{"vocab_size": 4096, "tie_word_embeddings": true, "init_std_down": 0.0, "optimizer": "adamw", "lr_head": 0.00476, "schedule": "wsd", "decay_shape": "linear", "final_lr_fraction": 0.0}
Each number is 200 + 30 x the weight over its row's rms, rounded and kept within 0 to 999. Layers, rows and columns count from 0. The size before them is the row's rms in percent of the matrix's.

# o: layer 8 attention output (transposed), 384x384, rms 0.0489, rows 132-167, columns 288-383
# v: layer 8 attention value, 384x384, rms 0.0452, rows 133-168, columns 288-383
o132,082,168,188,237,196,132,204,202,182,186,166,213,203,195,240,153,207,165,233,139,199,212,240,230,212,188,146,208,184,255,197,195,159,179,202,177,145,130,242,209,193,196,213,197,201,166,212,169,187,211,224,192,184,143,187,236,186,197,189,127,184,172,174,199,221,221,214,222,174,235,186,165,183,230,201,189,195,174,276,206,180,176,216,205,214,179,239,210,198,198,184,256,171,157,150,190,190
v133,087,149,196,206,166,234,201,205,238,173,171,150,225,172,182,219,236,191,229,191,174,180,169,238,179,215,179,209,230,202,193,180,201,188,220,248,206,189,180,223,159,169,241,247,101,193,216,216,174,237,192,230,169,193,212,188,226,192,192,217,201,245,173,213,188,215,294,241,181,190,205,195,255,201,185,187,207,173,196,189,235,221,177,236,193,215,201,197,216,199,209,197,238,163,198,210,204
o133,088,246,264,175,237,165,153,235,196,200,209,198,169,162,163,257,187,219,193,171,211,207,233,218,163,177,177,226,198,209,254,204,198,177,187,194,222,145,198,184,217,208,204,247,175,190,226,195,237,191,174,165,192,207,174,160,186,235,137,171,190,202,224,164,278,195,144,171,187,194,190,205,197,260,169,152,201,243,241,240,217,226,178,175,183,150,151,226,198,175,216,233,214,194,220,169,157
v134,083,196,225,215,191,177,220,239,202,184,151,279,184,209,227,182,169,169,207,191,199,217,247,189,233,173,210,206,254,188,245,193,169,152,189,245,233,241,181,249,195,206,196,118,206,154,190,199,285,184,201,178,202,241,222,237,210,186,197,164,233,171,181,189,214,221,190,199,186,187,209,198,203,193,244,156,212,209,174,172,208,183,218,213,189,194,190,229,245,140,191,262,192,158,188,223,211
o134,081,185,152,133,199,260,230,195,143,208,229,197,241,178,148,209,188,163,253,188,169,209,198,181,167,160,151,185,232,143,170,177,202,215,204,189,142,196,221,188,166,231,178,194,192,213,180,203,176,222,198,220,240,189,169,212,235,171,158,166,124,177,159,248,195,167,197,167,194,148,225,164,200,188,224,196,207,198,216,186,230,196,191,179,113,207,223,146,171,210,253,197,259,190,191,216,186
v135,090,231,247,225,193,208,245,214,215,240,150,206,192,195,185,268,207,220,219,215,208,218,230,267,197,201,232,222,206,194,201,173,209,205,187,210,203,231,225,215,226,123,216,263,164,169,183,244,163,149,196,211,221,166,173,170,180,185,186,204,210,176,218,220,253,212,159,214,278,223,217,194,209,188,256,218,177,152,228,176,232,210,213,174,198,208,182,220,237,191,156,190,186,236,226,141,172
o135,085,124,209,241,215,169,186,179,151,169,214,182,212,210,209,200,245,107,197,222,214,208,210,154,211,246,177,181,186,168,202,244,173,182,222,172,149,162,174,181,201,194,144,210,203,200,240,200,173,150,218,187,149,205,172,181,232,215,172,216,177,191,242,196,173,175,201,184,184,199,210,270,188,248,122,198,205,180,197,199,178,201,208,274,226,199,227,168,185,199,216,202,216,244,261,230,162
v136,090,218,201,236,202,173,181,191,211,197,181,155,203,189,194,164,231,182,274,203,265,235,245,181,153,202,165,221,191,217,168,161,201,197,168,147,194,189,198,215,194,174,264,222,227,205,192,198,207,173,197,108,233,208,179,188,157,196,199,217,251,248,212,211,161,224,193,170,241,181,248,205,232,252,194,197,239,163,205,133,215,240,200,180,210,187,202,211,186,233,234,177,220,227,208,235,226
o136,087,208,201,133,203,234,160,259,225,174,186,241,215,195,225,207,202,205,182,168,123,171,219,240,189,220,183,226,210,188,244,242,140,193,199,180,205,200,251,181,224,172,158,233,207,194,234,195,257,205,207,274,263,193,192,154,208,218,148,171,180,232,224,135,208,179,190,207,222,158,124,169,191,146,212,216,217,264,209,197,186,192,171,193,212,201,186,234,211,189,189,198,225,196,204,164,158
v137,084,230,191,206,196,217,256,221,196,248,202,196,220,250,199,155,168,163,111,225,205,229,199,233,214,170,198,170,269,192,203,243,241,179,162,251,208,167,232,177,186,182,259,196,159,151,144,216,211,225,238,216,186,249,215,214,198,206,196,145,227,211,218,229,207,182,240,205,192,198,183,178,202,232,206,196,260,261,225,234,159,150,225,217,261,211,177,159,216,146,168,219,203,239,179,208,215
o137,082,184,234,200,203,135,136,159,214,141,223,223,204,184,220,236,197,178,175,222,245,186,210,186,217,196,196,184,205,200,207,180,222,214,186,196,179,164,212,199,229,230,173,217,212,166,235,202,222,216,165,179,221,165,198,206,210,239,236,233,201,226,132,160,210,193,150,222,211,232,195,197,207,226,200,206,188,218,169,165,166,215,256,200,181,150,230,239,167,149,156,231,197,201,167,240,184
v138,084,195,178,196,226,221,188,229,205,203,193,223,178,297,200,213,162,193,140,199,220,190,167,216,224,178,178,188,246,243,219,232,196,191,180,226,145,184,222,249,189,254,188,251,202,227,193,205,205,204,205,234,210,211,177,184,197,231,205,162,194,218,196,210,280,270,247,173,205,228,210,204,220,244,201,216,228,193,209,201,200,205,218,231,206,174,174,216,210,220,196,194,184,183,147,192,257
o138,080,185,252,232,202,186,161,153,230,200,268,219,158,178,221,173,201,234,215,227,212,192,144,190,219,237,266,182,127,166,162,196,190,234,211,170,215,194,194,158,229,199,237,212,184,213,180,125,181,173,216,168,242,176,222,236,210,173,234,181,255,192,210,209,206,149,165,263,165,214,197,161,204,154,239,207,184,242,152,242,196,242,210,192,188,212,222,218,172,219,171,248,165,154,252,245,215
v139,089,252,190,199,149,192,182,169,182,186,162,195,248,142,183,162,209,194,228,211,226,194,214,175,212,206,286,135,208,184,220,178,192,112,258,204,162,208,235,169,218,234,206,231,138,165,187,204,266,167,155,218,208,239,232,223,224,192,242,244,197,180,198,222,193,214,190,194,188,207,195,125,183,269,196,193,195,164,182,199,172,227,183,225,159,206,217,208,245,212,184,196,192,223,193,201,190
o139,085,198,195,222,213,171,191,177,186,198,237,100,183,190,250,200,239,230,158,181,188,181,194,206,203,176,246,215,197,177,173,196,208,186,271,232,270,195,189,233,154,246,221,195,214,216,178,227,150,209,167,209,190,193,150,162,211,226,213,182,179,176,188,180,185,265,224,222,214,247,236,213,184,190,171,187,181,236,210,204,301,185,151,205,182,201,193,190,195,187,175,194,208,193,230,181,201
v140,078,242,201,167,224,250,259,189,211,185,141,135,189,174,204,191,215,200,162,169,185,215,177,219,173,217,228,223,200,252,196,204,175,193,211,127,202,168,232,212,195,251,159,242,198,278,239,160,214,202,244,263,237,195,172,166,212,195,178,192,208,220,192,177,158,215,156,195,210,172,196,200,181,161,239,151,207,216,196,247,224,202,205,139,161,178,177,165,147,211,219,208,182,172,222,166,174
o140,076,194,213,207,164,190,132,207,202,188,265,241,173,173,151,178,215,183,188,244,205,181,215,208,218,209,167,233,147,201,200,211,213,208,141,234,211,247,155,182,226,242,176,191,239,188,181,181,153,167,205,230,189,184,232,168,203,181,223,211,171,252,243,201,166,240,206,191,165,209,177,210,202,201,182,219,162,220,225,149,221,227,279,220,253,251,194,234,196,230,223,194,201,181,163,216,228
v141,087,145,256,180,182,195,192,181,173,237,179,198,182,217,168,193,193,193,170,232,153,233,129,211,161,184,202,162,167,185,205,176,139,197,237,181,207,205,146,238,195,180,203,120,155,222,223,256,198,188,197,201,207,186,168,211,225,216,203,198,161,259,163,207,221,150,227,202,181,166,207,268,221,162,202,190,215,238,189,234,210,197,203,283,199,182,157,176,177,234,213,242,215,180,219,233,216
o141,083,236,160,175,215,210,189,248,224,198,213,209,258,199,193,194,221,194,208,183,213,171,192,229,227,194,236,172,189,144,265,131,216,180,173,181,219,205,216,251,248,202,228,214,219,242,217,212,194,256,161,186,179,203,197,177,128,200,146,199,186,159,232,244,188,222,215,215,136,192,233,195,222,189,199,176,199,168,164,223,216,173,183,174,195,209,216,229,197,144,175,201,206,167,201,187,248
v142,091,203,241,190,176,218,168,222,186,198,150,241,265,238,220,202,182,156,216,225,250,207,269,239,186,217,248,194,145,208,235,172,226,125,170,188,171,180,151,208,189,180,182,168,204,172,169,216,167,204,193,187,187,246,183,159,213,183,237,213,216,242,212,155,181,188,224,183,193,161,189,209,224,170,300,183,170,132,186,165,193,242,193,133,192,171,227,175,215,233,213,185,182,226,172,192,181
o142,088,188,213,194,158,160,229,209,227,176,188,210,202,191,245,209,238,260,186,198,172,214,174,196,234,158,188,258,218,154,195,229,207,266,206,184,206,195,216,174,175,188,163,208,200,216,227,213,245,184,141,167,206,211,185,167,226,203,179,206,206,199,205,209,220,223,226,205,196,211,225,206,183,196,196,198,212,211,202,236,245,214,231,195,133,242,202,192,237,184,233,209,209,205,203,178,171
v143,087,170,158,184,236,217,216,196,202,183,223,142,168,133,221,215,213,248,234,180,190,207,216,166,198,218,205,213,151,227,219,218,159,172,238,172,186,235,200,163,222,261,171,172,186,201,155,214,193,187,230,225,156,203,215,213,215,181,198,166,157,224,199,204,223,215,169,232,202,206,248,176,206,220,186,201,188,214,186,224,188,177,201,216,171,209,168,175,208,219,200,191,212,248,204,167,175
o143,083,242,210,184,192,200,239,208,227,236,184,223,202,251,220,212,258,159,177,201,177,229,192,172,202,242,184,129,206,228,226,215,221,161,222,172,206,166,167,218,191,178,190,191,177,168,184,144,176,219,223,231,194,185,196,205,166,204,234,219,219,186,205,221,197,217,239,223,187,138,208,255,215,215,155,212,214,141,251,161,231,156,138,203,213,166,193,185,205,207,161,207,190,158,206,237,182
v144,088,261,228,192,272,181,196,183,205,156,99,196,211,224,179,233,200,252,202,195,214,192,191,178,184,185,190,191,232,178,199,190,215,164,189,193,248,178,185,174,196,233,174,150,227,243,168,217,164,195,194,218,171,207,234,193,218,190,221,227,227,219,206,222,187,200,170,194,148,176,143,213,261,228,172,180,202,194,222,184,195,233,217,131,247,198,223,222,212,218,189,201,184,173,198,220,176
o144,085,189,179,198,202,230,169,217,213,117,235,231,219,221,223,217,167,187,167,192,177,176,185,209,225,172,140,184,177,189,238,168,235,220,203,198,181,250,176,173,210,159,180,240,198,213,156,172,171,180,246,173,197,174,209,195,144,148,204,204,206,146,189,174,128,182,216,201,223,182,150,150,184,219,232,204,210,209,290,212,205,202,300,211,204,195,199,186,225,195,244,181,214,213,156,248,216
v145,083,193,251,228,151,182,187,205,204,223,240,128,208,208,233,146,220,170,216,176,167,180,228,252,241,217,229,184,176,191,228,182,181,186,214,203,212,174,212,237,225,209,217,191,201,177,197,186,173,184,170,234,164,184,217,200,204,188,192,169,221,238,168,180,211,253,171,200,200,178,236,202,236,159,247,183,198,205,207,157,220,266,193,211,186,216,193,250,172,207,217,148,178,206,214,247,147
o145,081,195,189,205,213,217,195,246,233,170,160,177,200,208,172,257,200,185,235,192,242,243,140,230,214,221,208,245,230,180,158,145,229,198,196,207,174,153,243,213,207,168,224,196,192,206,197,165,266,180,205,201,183,162,187,146,181,222,245,252,206,200,208,195,206,167,218,172,172,232,229,279,173,201,150,226,197,174,216,183,173,220,143,263,188,242,222,168,177,216,158,249,219,138,265,159,170
v146,085,180,214,179,215,190,225,187,216,222,177,199,235,245,221,229,169,182,211,203,188,187,218,160,199,175,175,210,135,190,208,209,191,187,181,182,191,197,189,207,211,159,175,275,217,224,231,215,181,234,209,191,232,185,217,252,185,193,164,237,188,169,198,196,183,151,209,212,230,207,253,227,167,148,194,192,153,180,181,202,193,222,192,181,191,224,235,148,219,195,224,175,182,226,182,261,229
o146,081,209,190,215,226,203,216,192,163,173,189,195,183,248,187,207,205,200,243,187,179,194,191,188,206,223,170,202,205,184,212,222,180,224,180,194,242,234,221,225,128,152,171,163,225,205,217,225,188,182,268,198,183,192,165,191,184,166,184,141,202,198,206,217,204,200,194,174,171,222,217,188,208,235,148,195,264,219,230,204,171,209,332,220,276,185,200,206,208,230,241,140,207,238,196,147,164
v147,090,217,184,214,195,225,146,216,182,164,187,245,257,164,183,200,212,236,198,179,218,197,199,180,181,215,226,205,284,162,162,136,229,191,202,161,190,227,162,264,143,172,228,216,152,215,224,165,249,177,188,226,242,177,213,122,187,212,200,186,224,171,186,221,172,236,199,216,216,180,179,179,205,223,218,196,214,213,192,211,193,176,200,216,180,212,190,215,186,186,163,175,210,218,219,151,165
o147,085,217,150,211,152,166,269,207,152,220,229,182,205,212,263,169,232,201,201,156,223,171,176,192,214,183,216,178,143,162,159,235,164,171,209,145,199,187,205,220,210,162,214,142,233,166,185,188,198,187,231,244,195,224,182,187,210,181,211,229,223,202,211,208,175,218,173,232,188,233,188,145,165,187,195,134,198,233,184,221,233,237,138,187,233,147,150,181,216,225,256,188,166,212,253,216,257
v148,085,210,192,245,237,251,174,247,210,205,241,238,168,232,220,235,161,213,190,146,154,223,194,175,160,174,151,205,191,182,215,199,171,190,245,173,190,196,182,237,158,252,214,265,199,218,232,212,202,201,200,217,174,170,202,221,197,212,197,223,226,195,183,260,203,200,229,183,201,268,187,249,281,199,258,214,198,183,197,172,249,149,206,259,231,199,253,187,151,206,252,194,232,181,195,190,191
o148,083,202,184,207,152,177,188,165,193,197,171,213,173,191,173,190,163,275,238,164,202,180,161,236,240,170,201,180,131,144,167,233,188,210,187,232,215,96,182,252,262,157,196,253,190,215,186,204,248,222,189,157,182,232,190,213,220,192,178,233,200,201,202,129,204,223,203,224,148,185,167,185,197,186,195,179,174,186,204,265,209,228,166,190,203,160,160,241,210,181,159,179,142,162,199,208,231
v149,087,217,169,185,132,165,200,242,222,160,239,233,158,144,211,220,123,185,181,208,188,194,279,179,219,221,236,222,193,187,215,173,206,184,198,209,228,192,202,195,187,230,166,207,205,151,205,208,182,237,216,243,182,191,249,221,190,188,220,159,248,119,173,131,231,225,231,193,198,203,189,154,223,209,210,191,229,187,202,262,263,126,199,180,202,170,242,215,204,190,224,216,168,217,190,215,185
o149,084,255,243,221,199,228,179,215,170,214,242,200,192,153,160,194,245,238,224,200,211,243,168,201,194,198,213,195,176,169,177,255,205,265,238,205,200,199,190,227,156,176,232,149,169,209,214,235,186,228,240,204,161,165,174,263,210,190,226,208,204,207,225,235,183,181,222,114,227,173,236,216,195,273,216,220,166,200,212,182,241,252,259,170,170,246,178,210,212,220,216,230,226,204,175,202,227
v150,087,214,205,187,184,206,216,225,203,125,201,134,166,231,222,190,144,177,175,202,186,261,230,215,219,210,161,196,165,190,203,203,216,184,201,153,200,235,272,179,182,154,245,248,198,212,197,193,190,202,187,188,181,157,180,195,168,210,209,217,261,147,168,203,190,217,209,163,238,236,192,198,192,184,183,196,228,262,201,182,242,195,214,209,236,199,230,190,213,185,202,182,230,189,220,174,174
o150,083,190,240,188,195,208,184,207,202,233,218,258,178,173,156,176,222,166,267,228,250,224,190,205,191,213,244,199,213,204,246,216,201,175,255,214,164,128,216,195,202,140,153,172,213,182,215,258,172,190,214,209,196,187,230,205,181,213,183,196,187,187,214,225,208,161,238,152,240,214,234,221,153,247,199,221,108,172,185,244,193,220,222,200,231,171,198,205,158,188,150,204,195,270,212,168,205
v151,088,227,214,182,160,248,216,253,229,172,212,221,213,217,214,265,209,197,292,188,202,194,211,179,207,185,203,193,175,182,240,180,225,163,249,173,191,194,170,187,216,225,184,232,241,196,190,173,175,181,177,183,236,164,173,147,185,180,221,278,175,220,228,180,195,206,187,201,172,218,216,223,215,187,163,171,221,187,210,224,162,199,201,171,213,225,247,242,162,221,239,230,202,186,179,220,170
o151,085,252,196,128,224,237,215,137,206,236,159,182,159,238,183,225,185,225,249,149,155,212,186,192,184,191,205,195,243,237,195,249,179,209,205,175,284,197,269,192,171,191,206,135,160,170,195,133,246,191,220,216,195,265,243,158,232,212,152,180,184,187,203,191,158,194,223,234,249,197,186,215,204,151,218,211,155,220,161,215,193,178,193,174,174,164,194,182,182,181,241,181,217,222,237,206,208
v152,085,197,188,200,277,241,206,246,171,171,183,238,223,140,200,157,155,179,205,184,130,183,197,134,173,182,232,176,135,214,185,201,180,221,189,194,191,188,177,204,167,213,158,225,205,231,210,191,216,225,202,162,202,240,182,199,208,202,241,250,161,198,187,210,216,179,206,216,208,155,153,240,195,222,214,204,240,146,203,168,172,211,196,189,187,191,136,185,239,205,191,246,231,152,198,160,218
o152,082,205,162,250,199,207,233,198,220,193,192,188,202,198,234,134,193,218,193,163,185,125,227,275,233,164,192,202,155,183,205,231,177,278,200,190,171,154,181,223,253,124,174,198,226,219,223,180,199,248,197,202,173,188,189,163,167,155,143,237,171,168,211,219,194,244,185,224,252,190,230,193,198,152,202,184,200,201,252,194,197,189,242,161,177,159,163,213,255,214,231,205,203,198,210,158,152
v153,088,174,172,190,201,227,214,203,248,200,264,225,165,238,216,226,219,180,186,189,195,214,207,235,155,172,176,214,196,167,147,204,184,177,205,212,207,157,236,215,196,238,200,213,227,267,219,176,167,215,215,205,210,196,246,158,208,197,209,249,224,176,191,209,169,172,160,196,159,244,145,216,121,231,182,176,230,201,232,155,223,190,196,187,160,199,195,194,197,213,174,233,198,233,161,151,193
o153,084,230,222,216,163,189,238,227,152,180,166,196,188,200,196,186,206,130,183,195,208,226,152,141,211,214,238,209,205,256,205,228,243,177,185,240,193,200,209,182,221,178,211,212,159,193,216,277,211,158,190,209,214,215,178,238,164,195,203,199,167,209,201,204,217,195,185,216,217,210,226,186,210,185,262,210,176,206,222,195,188,252,243,156,267,243,193,245,172,167,259,126,215,188,207,223,237
v154,087,138,223,183,181,180,228,201,193,215,197,170,198,201,199,204,211,197,152,206,172,144,218,205,192,213,220,166,245,184,287,180,207,218,189,192,198,198,193,145,198,218,194,203,216,188,210,218,214,195,203,204,204,180,211,191,229,206,171,135,165,190,204,141,238,204,215,209,195,201,197,150,176,203,166,172,211,212,194,184,198,234,203,213,219,200,186,193,209,172,134,200,135,200,204,210,233
o154,084,268,192,206,230,267,174,184,200,205,170,209,220,208,158,213,189,244,192,208,200,188,233,194,242,198,164,189,196,227,162,238,216,183,185,181,186,183,114,199,145,197,185,186,191,183,174,187,211,270,193,164,181,234,207,248,230,180,206,241,223,175,208,171,149,186,227,149,149,229,240,270,209,132,185,189,163,213,156,197,196,209,130,198,185,196,240,192,195,188,188,161,190,202,213,197,196
v155,084,204,188,183,187,251,208,242,234,229,239,238,189,113,191,181,206,168,179,229,197,219,176,202,188,241,172,159,177,207,246,220,158,186,183,197,174,172,193,216,155,156,202,191,212,202,289,176,225,220,179,193,250,237,224,200,191,188,219,162,215,192,182,206,174,185,182,186,189,207,188,208,200,211,214,218,203,226,186,242,259,206,201,191,138,183,215,277,181,210,189,173,173,211,194,188,162
o155,081,250,151,217,139,210,300,176,220,205,191,193,219,184,176,185,207,238,255,225,258,193,213,217,166,161,196,208,201,170,174,199,147,211,206,218,278,160,133,256,172,241,214,179,221,204,213,219,183,208,203,194,166,197,184,233,215,208,146,202,189,182,216,215,198,241,159,246,192,234,297,182,196,186,170,150,195,223,177,226,199,216,209,173,200,198,218,141,196,198,195,178,153,230,158,155,239
v156,087,197,187,166,232,220,191,193,162,150,240,213,242,168,205,217,211,235,171,172,191,243,212,174,195,208,210,176,222,213,208,234,184,186,216,158,217,188,205,224,218,218,177,186,215,217,263,227,164,199,207,231,204,209,166,234,227,198,242,116,213,211,198,206,229,173,231,170,238,167,205,223,210,185,205,179,201,145,192,202,212,217,186,158,187,190,215,180,169,185,229,157,173,134,191,228,165
o156,081,230,241,256,195,153,195,161,181,189,160,221,211,158,232,206,218,242,240,211,211,235,222,249,202,218,157,207,234,165,203,168,227,227,174,266,174,171,118,245,157,193,237,180,231,232,202,138,181,188,179,146,231,180,248,178,177,168,183,223,183,177,184,213,176,233,173,172,205,233,230,196,173,182,231,221,229,205,245,245,220,179,128,138,138,193,209,236,218,203,227,219,209,230,127,213,244
v157,084,186,196,185,213,149,181,163,252,212,217,147,208,212,210,144,228,209,174,198,179,258,303,225,203,197,239,196,202,177,181,149,282,139,237,180,222,254,231,154,196,202,235,170,154,222,193,220,200,232,184,229,186,202,174,222,191,188,178,202,234,231,147,192,197,190,189,179,200,213,229,173,166,215,152,191,189,185,194,182,205,187,195,213,205,191,257,167,264,228,227,206,201,250,199,225,225
o157,081,209,199,196,174,189,186,234,209,148,188,257,158,187,177,181,211,168,226,201,246,203,202,237,262,257,150,216,201,269,163,206,223,211,168,249,206,155,217,226,182,176,225,193,193,162,188,169,200,237,176,188,180,211,212,154,212,247,256,167,209,217,233,159,174,189,205,190,169,170,153,250,182,197,196,223,216,225,211,158,141,192,141,204,222,118,202,183,175,173,201,235,214,187,222,177,247
v158,080,236,176,180,214,211,223,168,159,218,186,191,185,224,186,268,139,154,217,223,246,226,219,215,158,223,146,187,198,183,211,203,129,190,208,182,203,261,185,149,232,177,152,234,193,148,196,201,217,177,206,184,158,213,172,206,205,170,202,156,169,256,269,176,208,184,160,227,147,189,238,226,205,159,198,191,209,175,178,208,210,206,222,167,206,244,243,182,194,160,195,227,199,209,210,223,224
o158,078,170,211,147,212,200,179,192,229,204,199,174,250,189,196,244,229,190,200,224,129,250,178,173,202,175,177,190,237,224,243,206,157,176,186,246,260,174,137,242,207,212,204,189,233,240,220,232,165,190,160,179,201,227,178,159,274,230,229,194,213,164,222,173,219,192,185,225,235,220,179,233,187,276,204,175,206,221,156,224,154,167,182,209,156,175,169,204,182,159,201,191,207,235,182,182,221
v159,088,230,170,200,248,210,163,179,187,265,237,220,165,253,187,182,230,242,222,221,179,165,193,181,207,201,169,208,202,194,157,182,184,287,186,210,157,197,189,225,163,193,265,169,257,218,226,205,258,183,212,183,193,168,156,205,185,204,212,212,141,211,219,223,200,227,232,221,176,252,224,207,149,175,221,205,216,204,218,165,181,213,197,184,211,233,183,195,165,178,173,226,223,131,184,194,208
o159,089,206,214,202,171,195,210,187,267,241,164,177,229,232,190,228,168,184,150,138,214,185,188,222,193,166,215,199,212,197,198,180,176,183,175,187,185,190,214,195,209,177,207,258,218,174,179,140,194,233,199,207,238,170,224,177,198,165,223,202,231,138,210,209,187,211,173,181,167,196,153,234,185,164,241,201,189,189,182,214,160,186,195,189,204,155,189,164,187,177,209,220,194,253,293,192,195
v160,078,168,196,201,187,162,199,214,211,181,190,204,236,192,171,195,230,209,214,213,228,184,174,127,156,226,206,248,193,175,176,206,176,232,178,210,179,209,200,253,156,191,143,113,238,252,159,208,170,167,186,181,193,181,192,195,194,211,167,203,191,199,186,118,191,203,234,209,180,203,124,176,206,152,231,190,196,150,206,127,183,216,211,202,220,225,210,210,153,168,187,195,196,211,187,174,151
o160,076,242,228,186,175,215,238,215,207,201,210,176,210,228,237,230,172,142,179,175,212,195,204,176,201,180,237,170,187,223,160,205,175,235,172,201,206,214,200,184,240,175,216,248,110,197,179,206,211,162,211,197,193,219,222,212,175,207,236,187,269,187,211,243,205,169,241,181,189,132,214,177,132,243,228,159,198,222,217,267,211,177,196,180,157,270,216,159,262,256,223,213,238,148,195,229,203
v161,086,180,159,180,168,195,228,209,251,174,178,253,169,219,160,157,215,170,201,190,201,216,206,179,157,195,261,199,223,206,188,167,188,170,205,212,214,193,180,195,148,188,220,184,239,191,272,150,224,190,202,258,132,178,256,203,165,207,185,161,230,152,234,180,227,225,164,214,198,225,175,192,221,174,193,220,222,192,200,203,227,198,190,158,228,205,246,222,176,189,238,227,247,180,208,198,219
o161,085,195,238,192,179,179,214,194,197,232,220,178,172,191,103,180,150,185,178,212,207,221,233,171,199,215,166,211,142,192,134,206,196,224,205,217,203,221,163,250,180,174,160,164,191,176,195,193,233,181,191,264,182,216,171,227,188,193,218,210,237,176,211,188,180,179,185,221,189,211,214,229,120,194,255,170,197,266,194,191,194,226,250,227,150,203,194,233,181,214,197,181,145,197,187,222,251
v162,083,243,163,217,155,187,174,185,211,185,237,174,164,241,201,125,200,246,211,185,208,206,184,165,147,196,194,210,226,161,187,168,221,268,189,192,207,164,214,165,186,179,129,245,221,168,174,174,221,197,224,144,186,146,215,217,203,215,194,227,181,246,217,187,159,228,242,200,228,246,154,232,174,205,267,200,233,193,204,159,190,209,198,189,186,183,177,231,218,248,164,231,195,173,227,196,218
o162,081,178,184,198,257,187,204,219,231,194,204,193,203,213,178,203,205,154,184,201,210,173,226,197,177,184,233,151,167,194,157,257,190,183,208,210,225,235,153,149,252,165,256,252,222,211,156,235,231,198,203,244,224,226,233,178,219,157,204,217,224,224,220,190,164,176,239,198,204,213,207,196,181,142,214,192,186,195,182,213,225,192,172,205,186,229,213,237,192,163,207,167,231,217,168,203,206
v163,090,194,161,172,178,198,186,185,228,189,165,181,214,186,201,191,174,214,194,222,177,237,160,177,197,187,186,217,168,194,173,179,175,171,242,198,202,211,151,188,189,264,190,197,177,174,183,169,209,232,220,198,270,235,161,208,214,181,155,170,264,218,282,156,189,188,170,231,245,216,182,212,135,166,160,167,194,231,213,251,188,177,204,203,179,204,220,161,250,169,224,205,254,193,207,197,194
o163,086,211,223,186,196,163,158,188,145,207,207,190,201,171,157,174,274,223,180,127,181,193,234,198,186,214,231,163,209,223,205,248,191,205,189,199,237,195,233,240,191,200,228,157,214,203,195,156,178,205,181,218,190,209,256,208,182,240,212,183,184,183,226,187,198,172,213,237,223,232,165,194,208,237,183,217,203,213,182,203,117,205,128,188,208,161,176,240,201,211,162,207,219,131,217,202,240
v164,092,193,208,180,215,127,161,239,253,209,241,222,187,200,189,231,174,236,185,218,200,171,191,139,232,252,199,184,264,211,254,189,167,218,202,206,200,186,180,192,213,224,195,268,247,261,166,201,228,222,219,186,221,176,200,195,218,205,184,208,223,158,185,190,201,172,248,217,223,249,230,202,193,231,158,162,238,195,214,228,248,215,194,143,201,204,186,230,204,201,167,223,207,202,194,187,242
o164,086,220,201,216,161,227,238,159,202,210,168,206,180,235,210,187,257,220,171,181,223,242,144,231,178,221,190,187,160,237,175,214,271,244,184,206,233,180,178,189,155,235,210,236,209,220,226,271,189,212,169,198,197,120,230,250,206,174,177,159,186,195,198,237,207,155,222,167,190,161,221,209,187,141,214,162,143,235,192,204,169,189,290,184,193,211,211,198,218,188,219,194,208,202,175,208,222
v165,089,192,187,236,245,223,192,191,165,227,192,287,188,182,219,200,180,129,210,202,172,229,150,203,226,274,197,198,224,216,186,227,168,170,166,231,165,184,228,173,197,172,229,242,184,151,212,198,184,219,187,219,233,209,195,247,176,192,239,192,191,169,210,223,275,203,160,191,197,231,182,180,238,157,174,225,236,229,149,234,216,220,188,274,187,166,166,164,244,188,195,142,189,175,197,173,143
o165,088,228,198,199,236,161,211,209,181,141,219,195,202,206,163,125,230,259,165,166,179,166,197,249,199,177,214,200,211,151,210,177,231,235,235,198,176,151,211,182,238,244,211,175,223,217,216,151,180,212,223,167,187,215,197,222,173,210,232,113,192,195,188,216,265,223,176,183,144,145,264,216,176,233,203,196,220,182,200,226,250,181,169,248,162,176,197,227,203,217,239,265,180,247,228,164,192
v166,088,214,176,232,199,163,163,189,241,263,213,175,197,193,181,148,221,222,227,182,156,179,228,202,255,187,183,170,241,158,191,161,249,203,160,192,194,201,193,202,227,213,232,187,201,225,235,180,221,211,150,217,203,144,179,201,220,170,160,189,248,225,200,210,168,169,190,180,211,184,209,195,191,191,171,237,162,227,202,203,204,209,197,201,244,175,197,240,197,187,180,236,192,214,189,256,246
o166,085,178,150,130,170,234,214,216,213,192,182,211,157,262,161,228,219,196,221,201,155,273,193,218,196,209,202,184,210,264,183,238,189,157,206,197,195,151,180,177,191,228,153,186,259,159,186,228,196,208,184,219,215,188,248,206,220,208,132,181,212,219,188,202,226,152,134,219,201,249,210,212,246,175,186,168,220,232,216,166,187,201,226,222,221,177,237,175,150,190,225,210,233,241,187,202,183
v167,083,143,187,164,252,172,265,195,201,190,254,187,267,224,207,218,233,201,177,184,240,216,248,246,211,226,168,213,99,228,253,226,189,243,238,164,191,208,182,213,217,173,169,196,253,213,209,259,211,185,221,231,186,192,195,202,184,192,202,240,216,199,200,231,212,201,209,212,108,189,214,199,175,172,220,215,149,169,201,204,185,249,230,193,186,205,207,153,194,193,191,259,207,186,195,209,198
o167,081,220,210,173,154,228,215,200,218,227,179,198,195,241,245,194,206,164,200,253,196,210,218,192,198,234,177,188,246,222,149,189,176,178,222,216,249,218,168,250,172,204,144,185,151,214,180,193,177,148,212,176,214,217,126,173,198,186,224,238,168,206,188,219,174,206,184,235,210,206,204,199,220,193,201,209,180,192,169,195,182,146,223,226,183,181,211,183,186,205,225,166,180,232,182,157,197
v168,087,185,184,255,225,195,206,175,168,197,205,217,229,226,189,180,188,184,202,196,233,219,223,202,178,157,224,209,238,197,176,209,186,207,216,214,193,208,276,222,250,247,247,226,222,176,196,190,186,156,234,194,168,168,224,181,173,193,196,205,192,164,157,154,165,160,196,205,206,240,218,169,247,222,177,193,171,198,199,174,205,169,189,266,224,203,193,228,182,174,203,169,200,212,180,253,212